Each number is 500 + 40 x the weight over its row's rms, rounded and kept within 0 to 999. Layers, rows and columns count from 0. Numbers have three digits each. The size before them is the row's rms in percent of the matrix's.

# layer 9 MLP down (transposed), 512x128, rms 0.123, rows 345-370, columns 0-127
089:485522429494454510596500492547471535464516526520514493586491558418518548547500525527510471461519414495423486544510514564475439510438484486444491518467513497552503457482486476527471508553535490513500496548514529491546518549547509484459469634425422445565466515487549481563485433557546485530518441502492438556520529476520479519531487498581485472459511477488447487510457487467491413505510
085:471469571439546504502508518439546461434499507499505510463474541456508559542395518574446458541550468531482540572512494461509464516421437454488494558528475560564493458504493551484493515408480540488472453432523547489476556594464479490529462487554532428459524509443494545524482502508510493556472552491501485505479468560510532463507519561424476486522532493549504513478567518484501417476548
093:484564450467525473581491524450478531503438500473447543561443458481461511505470498534532538569518488500522473432475461465440493424561551531485536476489420534516489490524496450557396489442456466520441525602526520553454472466460473453496505568575456484468518569509460535524518521496499566482549494574491501510498558510456486500587519489527501482540423481473486512551538469542502501525474
105:548449540530544546492581448445520495533528449521535560478538510472411467459490536499544448496528467544529573534463525472520538504554531536429512556500453485496506447493502531468494438519507534481476477511508444394496519497407477467554508517550540523528487507492490471451511508393605517478444494512592503458518485481466508423492558512521503543491566499448494459562498442489490467457500
097:509451477581544551513499507512402499437521484548551435514496568551521461475498477555460466514446475425480462502452551517529580491478408531495514543524423498543488459588479552531511502466543515517484567449504520438552503437496453559525445508528510559542472489439521522455467476458498469561507458497504496504482519486468498531517434543524563495396492573492506557498514486476485514549501
118:502509532524536493560482466471485510425551530527497501512464498476497517521482444437468441428505453495536484529503483499482512543494465429526565597514480507528540438372490472547521529461583503543546497529423502484508546519455597489536518450496520619471419494497525463435478514554516420508471452561541540466492496511484508474495430504459485487521552552565514484524545474517495505524511
095:435528415573491478481524506509500491490503527533548485499502525576479432550482490505447464485496508481527390513556512452494463509518495518516459495511511448469530517514491578572476498478624426493520549555527511454622549472522603491478497471500477520457530497470489477515511492531512494600490514537444496563469482502537487486442422496512473466501475479484544454510493533469479430534417
105:522532477505522480477540434524447465508502535478504506512464486541554496559486459515507489533473491486543386481503526481525540480582480512382513472516536475419509499478521520536475571513522543566497524447464472511461473517461454488573425417480499514437535567512518554465498416534514529485485490502449470514434516524484507418462540440465592546524481540520465558579499566525508466482529
103:520438517455556545433528493496465528560510478508489499495445525528467572504449501495447607511439509503453567484505475430480560516502489507468489537499544545516507512576549532515433483518493563511481496500571585528521483499442538465533465443519433530560511513475496481546472585520442431494453518461550515515485504496383481531579493447470518517527450533408488465454457516504499486474501
088:489463491531398478476456500564504494544566564533555523469503427447480481517554457542507508452565530533567473449483515516478483472546462455504474520408512475507497555455442525461496487417511530437498477450510555539476471516423500502530511497457508491503547418506516611482580510506462436535451546550466505510548479549574567463547537472447524517471532507515494480493524490510524428486520
076:461527452436485529460473456476568512478570513539543485468478487438464399545509532485510516497528557471609511480488479443554428522526482513527505515512541488516458488537478566423529529488503502516510496484531424423483463550500508518574455539511460512489511507506538507515502477507482513452494509502563489502528458583530501402524443526455516429531549546408537482463535474473390527514556
083:495512509430592547507441572507489481511499470535497462568472540523494462478572532517441533501560531529498471525484514522473464502540554454448464478481537495437508507591451544463520517517383532474574510427568469537437467475438503493438472584577509468530515501481455498581458521465426445423535551452475458500496481517540462535533515504455475504512510508553499514479468495527526520502507
105:531561428543560441509447528460518537567460485542519578494495491518502507535539492452469486506518497451548444446528497429539418482394536493467536504484486467551449539517514474456518484465413547499515493474415542461567523501523538527470506524531582558486489517493559486533483482462517533512493480469491442523513488534473504416489482457555403507496419479547496499476496465564524561555539
099:430567518516514441494477500450541535501483474542466536535547582445423474491449459458515486534483501514529454537490477519492432533512523515480495440453526498522482460456465491434494534537469472486447468478554409498513544533521605572514522520590470547503441559559458473489528533459532515493436487402495522506572519448516505478475485518531486475467621562462500512492542458495528524522524
107:477520579500440526576523442480510512529527538510441553499486456491496517512439526515527533406377521479525489531451477489548443484502469463483452493537572506466479508552443477506477453480473491444468515430528497458505460581513509481544538482480575545465541458527486516533532437522574453534472577439528458465523514541553541492478460551495511508451542551454554440566443493512481481532480
099:484467493467517514466537479534491572467496469550525409479547479538522503535511464473492492441546562504474509530498528506529487493538546461512516561513531432546503487460522476565445553529477491451503467513529549560507483586488591517529498493450492449584561470481491497456486533481492516542470543432452457435473360481494487526459414495487532551475482508550414494482484578433497513549485
100:516515486475545466473568497433486472472502544513529509478602485487495448537504461502568437520506464484488448526495464410477456503467486502566555488532519501495456445528430580496553496534483475520457535535520549514452471492499488522459463497562541467466515566481468510535524552520558426377420521577535547446538479474454515518486508580523501505553423568470469525473511512545464526472505
091:524451562571508536467506544546491512476475531438567453529475490481481490492489535485453472467448546496545493467502524443479489481508538547516531547534526548464445514491472428505583488533514518543464432484585368537451464530510475467485488433494444515467443436516568504528543500553527467468550507507466502482561515501617480510511538542540500477533534528529536520513475445399449541506481
085:515458537482475489454409527576554500419530557498560494498455494477424517518461581531493543499483491449469519563509520480510421520481462490501512443452524531514468468523509536473556472496504491419482528502469606547497462428489539544522441472434472468529506442509470550560496541507465519502581576508552548450512463484552524474527408481574470452534491501461494474499499476527553541483470
105:519578463484507534473534510468430553524523476505546443468553497528478491527441547463455436514485472490520467432421466501516566534514543512475511434472564493483522492474530498442589463530468464482405537469461402458494504534475504483521449471512497541605447497538478506456476514469502515502517500590570527505523494497498510490523592541492468506628469518480513518535477570454527522495502
108:496481535530437581479542421497516500481458521511489471477557488460495492550512490495471474503480506489506541533471444474542542490569437458474491423449560515496545517526482501533491518488471512488461538534459421563499452477587494422548458476466443514517497483464469521492540552518550491480483488568523552485524466502499567541474449451584562548457622505500490485467415454526522470453594
096:549560504510533522468468466526496492558487445502495474493513488477571543558462520544520482531452536525495458526502610522582491416478483457500393493550479447471447491477481477428567523435463556467440515493438458532512539462443485557558550501479454507492497508463497533468429508536545397553511523486508535557494516506472520513476510462529470513586522514432535470473521457474561443497516
094:491510522513497582505546492534501545510519428510547465473468502481481494576475433506468498498478490563421547489544464441549447559460517509501459512492500477516543517442468577550554494568618419493535399508535524486465432460438478505512469527480448488438517499497508468527539436504511494575507421473502489587454535431543573491483484499485526521528521477483486480503454530511519549557514
111:432409519524558484539489542488530552379561492544528541487453533546493488435517500459452522557443562483481502466511464477449450441545498514485442490539498473518483447401463497497511498509530535545494481502566522544501548475481505460469527469517468488498494517523571515552534509476485507496496526488566469521481417478460486489508416570556582511468528536488485549533550548496456440445583
088:500507506474508520531548477471513506507445474477506474452432549479558527522476495541481529501496479538528469517505529480472517559444480582511427478514601518493467496535516444471501497548486472540485600554496414501478500539532432543435527497577482466534476488483563461488534533503531436439482529494492490464490564573578427472533487501521429439459495441474507521486518435444597547575509
098:492477545483570515566444514421465417500423483515432536501485479424516525521546461563520510570469475501537541551556502520494563472436492543484452477532544578454444484457435449497472462482567550516516579440536454490448546451495453459531505433528533556489491531532527491455471469522521501528508532530466527511513513523438548392514496470470454495525514506500517530550477469530479553549521
# layer 9 MLP up, 512x128, rms 0.127, rows 346-370, columns 0-127
089:535538443536548525503516450466455484441415457555514502499524489531572523449555490473504522437516509496471499500546510445467485513549457507610526515478530474456490557501494557493498535555542571486489463486524491503519510466500531500536584506508498570447491490482445413511488521500512507425441419443461545592533498521506427531524554520529545574468493483449470475499566497556451469425466
097:593473567514513510434557486411462508455515504417584521513491460527514480512502488507512516496452478490490556537509545510461510591484471471547523532575550543517470509489536479443529473396467472549526552563439528478487498477509437462499504497513499499563467455532558471544503449507473519462480460483542569499523492541498480497496430501487450401472477573583487554494425481528507473457532
107:467488464486519505541516499508463539608443477566421480505517554544457531479493486509473513534552585548426526479603468505411442500487545437495535501543414508539544521498568465489508482481394458498468468498507501497517487488487484487569536528468505524454535477528519525457511453491460458498449497511556466541614497486466536458555485463459449494507597478467478492469554477506480495477501
106:521502518466501565491490504497427513546501520495519483489437482589532500542520455479534514512484534510512554494490581486458488539564480442533482499551517457456486494448515511533479560497516494472444459532404549386546443570571487489476539596480519497493533494552430515477524506425487460434501487483502483500539508507471511562470475460498490521523530437526419426453533551572466525412521
112:525454441455551541496493464486501451497534505460548459454461488501543502541489484525464500507542462402504576477421472493522518477439494485411546536507478445526553552525533507519455470488509479549544419554437560505597475464483566454509519558526513503538500474458514477488474509386514508560468395458506536470475529535453528486562553481475480474518531517515539533518449566476558513494487
094:563501489564513501488549526534489456527479422485508523534439504478562628473451492462527514505430522533393483566554476484522530527533510436526505513457419584505473526482531515522484502507460478509519514478493532515570495481472468492497420516494581518468505516434533544453478440410568534486482461529514517512497552491496498450515498459524527536547479492480436592449499501483501414516438
103:492474470435520515537562460444450477501488486546490538458458549520454575475478419523557528487515569522482440489491490483520450535477423512481477545388516533531497500441423510514448459419481531498509495504533520519535499507501541500550453479457489499507415500531566390502465474560511476533543558505492474507563570477465490541530539530590552437551555549515495463505513483538480461474506
107:537493508506533438501495512481399409468462448544449529478451468513410468484526501506523519489537527540476487518561570495492462512456517476533478488510502508568505501463528483466431503490522537464450594502488565519464487468518419430534506565469410587481474451523521498512468553504553591474492478510528496515522500441472453472506511509507555429482602565502488503517585499489507564496488
087:484429433456489484520494445461532528537493556494477506475551523505567512466464508449494487503488581466437496473554567421506470468565500490556480544513471522523502574535568426498540451444476482493526482518460519436530498464509499503531520505432579482534516429536517470546522508471497507523577518410502491491492518480481485522536456498581502470445458539445518536367414457521524510519481
079:519464499399492470499495508507545508515450536464506534471499474571561545492440465447537440455551496527428645501480497486498612518523451513551460539470522583451472451485522502479505476519555515460467499542452498512522523518519494519508443504472574446552539517484481503499525485514514492490515484475538502517493472441496484531468535515433472436402443458589528490516448490501520407466480
081:543491538475534456462494491479483447555493469518499515538514457545513550417475511486471519495491441509454437566515508512471542563530480516535564450506424524514643446526499578529518451432500588500487493540494470467459493529490406532503465476551513470509489496558517486469450486447520493572561426512512548492463534477496463476548536488524538458503543491515542580426527525559455539480479
109:498518428492532512510513508405519472519495455519489508489469485525476506514466404418585515502474549517462512437478559464510532529460465501465540556489408484498481485448511515447462512455515497528524531586483554464548535456518596429498555516501527468469521484515471483514547542454509480500485437424485553557486524499467477467479504446583518514453549511452576572453464594519522510548510
099:509510457517515498447547529466530461517491422538453529508527526503482515442491509438512461483536509437409509539571503518457501528522500478565513510499545537475571538551496500477475503486466469523482518533490503483499502451452487475535607428497493497549512475440503452488557526489513500569453463455472529560509528519497460443554460403452423398509605501483564587456543547506482510534469
104:463475485540527538509546442441502504432471411579532518486450463578445508498511479503578525500504485544473603500499576505442516526551455464524543419572505489492472489476606465477455456488444499520466528491512508488531573469503477524507526552456492487427428516523496482556421496445498480524540502532535472518545512523420482505495557482538509505517483422473478533489486563562436507503498
095:539445471525497558512515524448499473578487494516563534482446513546568475474480507511548493464467549490404551470593482452439455550501466470516545456475497547508517540496500520504524473464546515515469477481476487492527479502533436488551466502423540501416471534540472489456508488542491488506604430516523592478443536445479479589502534497462522581524484531414441560508494571516499465472482
100:475469457463512494554472424533487495531436482514450497463446602511480483526477441542463538475528510507472545462496542512538488518529457572439488524561461526461471565457539451509520467520496573563404544498526500512562490482461455543503443505457459453570497476473475492472489459508450532392563535465508525560525560485463504531532593528499468433512504488453525555500502590509496509463499
102:462485554498552564498523552483536479483505455482448506454454501527469478524464472510499474542491562501514504421520498530521512528505487497525534489345497500458498574465489618492491460458477509516457503531489494529498463515475539440551609501478589507540497452507545502517442456444448460557446452477498586534542489563497451465563514535499486550411498528517483517516469488463466481524453
091:490538439461511556487455422523468545535442494456446498483511450533514530438493446551474470464469464438433550512540486451448525534587444509554537452495409567488536512550582486484494464497483475498562451547495503464547485545513480559555481473498534547476485472505442524476520523510452503419420496445560546567485519555479495507489541512498580497498447464509491475522460553506447464516537
105:474415499513520517625442497489485466490473471459487470444547495498527480468458481405512441460469576535490536505550541495549505525557516421491524534437468484508529485451540557526507524478510566522506575491504503474519549487552463433511526536423540434462489480611486542479538452515560484471438452459583486520448504496465468504464548492489519479441518509512531567526489515554497490504443
102:490486401517549472500522500512409487480497446493433487500476555584453450454478395548479476516508524503505534495494513445522510441501551562472562555531516494496466512524504485501538421471466559532466538516531517476474544525521508526479446501503469519536463390502556505501422545507542524554546499521466506481551470411480446466510523467491479398502581558461522455437511543508512538526471
098:556477541545547468460514479506486452566506453525485566471486501518530555516447460478515487531482541502517543482513415528516487565552393464484500504461521471471518525501477516543469474526557599519460516512476506482556450431571513426496482487496486520452447513513424543543548475501497502500520499474487635523467560414453471511483552449541548488445502534503589552462457521460529493509482
090:465531474492510499502531508559534424519521468513508533516509567521468476375451503460505462509531535426479521402455537507547503444467486511574539531549502504548473444558555517508510492494459553572469506490477568401510484569475488457466536428459574501622439481548486474501506473447478559468493503464563480452547499522518517515495478510571480487490496523475441516480464477504468534524519
107:536502495470515612438531492456471495448512508489504613482489505535491516488563545485580541505552476479484510490541567460432542576488429463523471522494563512512532499495527429400528510483465587483457478478484503479472463552555494476545535491493543482536496510478507497503529479502474484427549532428497549603518493474478485506474498453540459455380498508493497443510550501506495421481487
097:492481452431534460555494436511488472489467491408487516459422490541532511422517490404556454523483464532491490480506478508492513567602487414477514522500435521552524459456525447473484444544544582499512458468461498549511450515517514540503437503529570501490519507539527565536495458495481586517548539514563494508470499436510489491536462528564501489464520492527442526503516548506445401481559
101:480495490479489544493550452546461553549530485572547470485476592530470555438481482394470502552508549472503489459476479516499471454548463495567465527519564534471512575541502590580473482468485516502486499530462518487497489535472443531524463497478462524492499477482490508455437466470546524488543467498520482518448502466477518535502492478481523539504584505517424504465608566520390509386499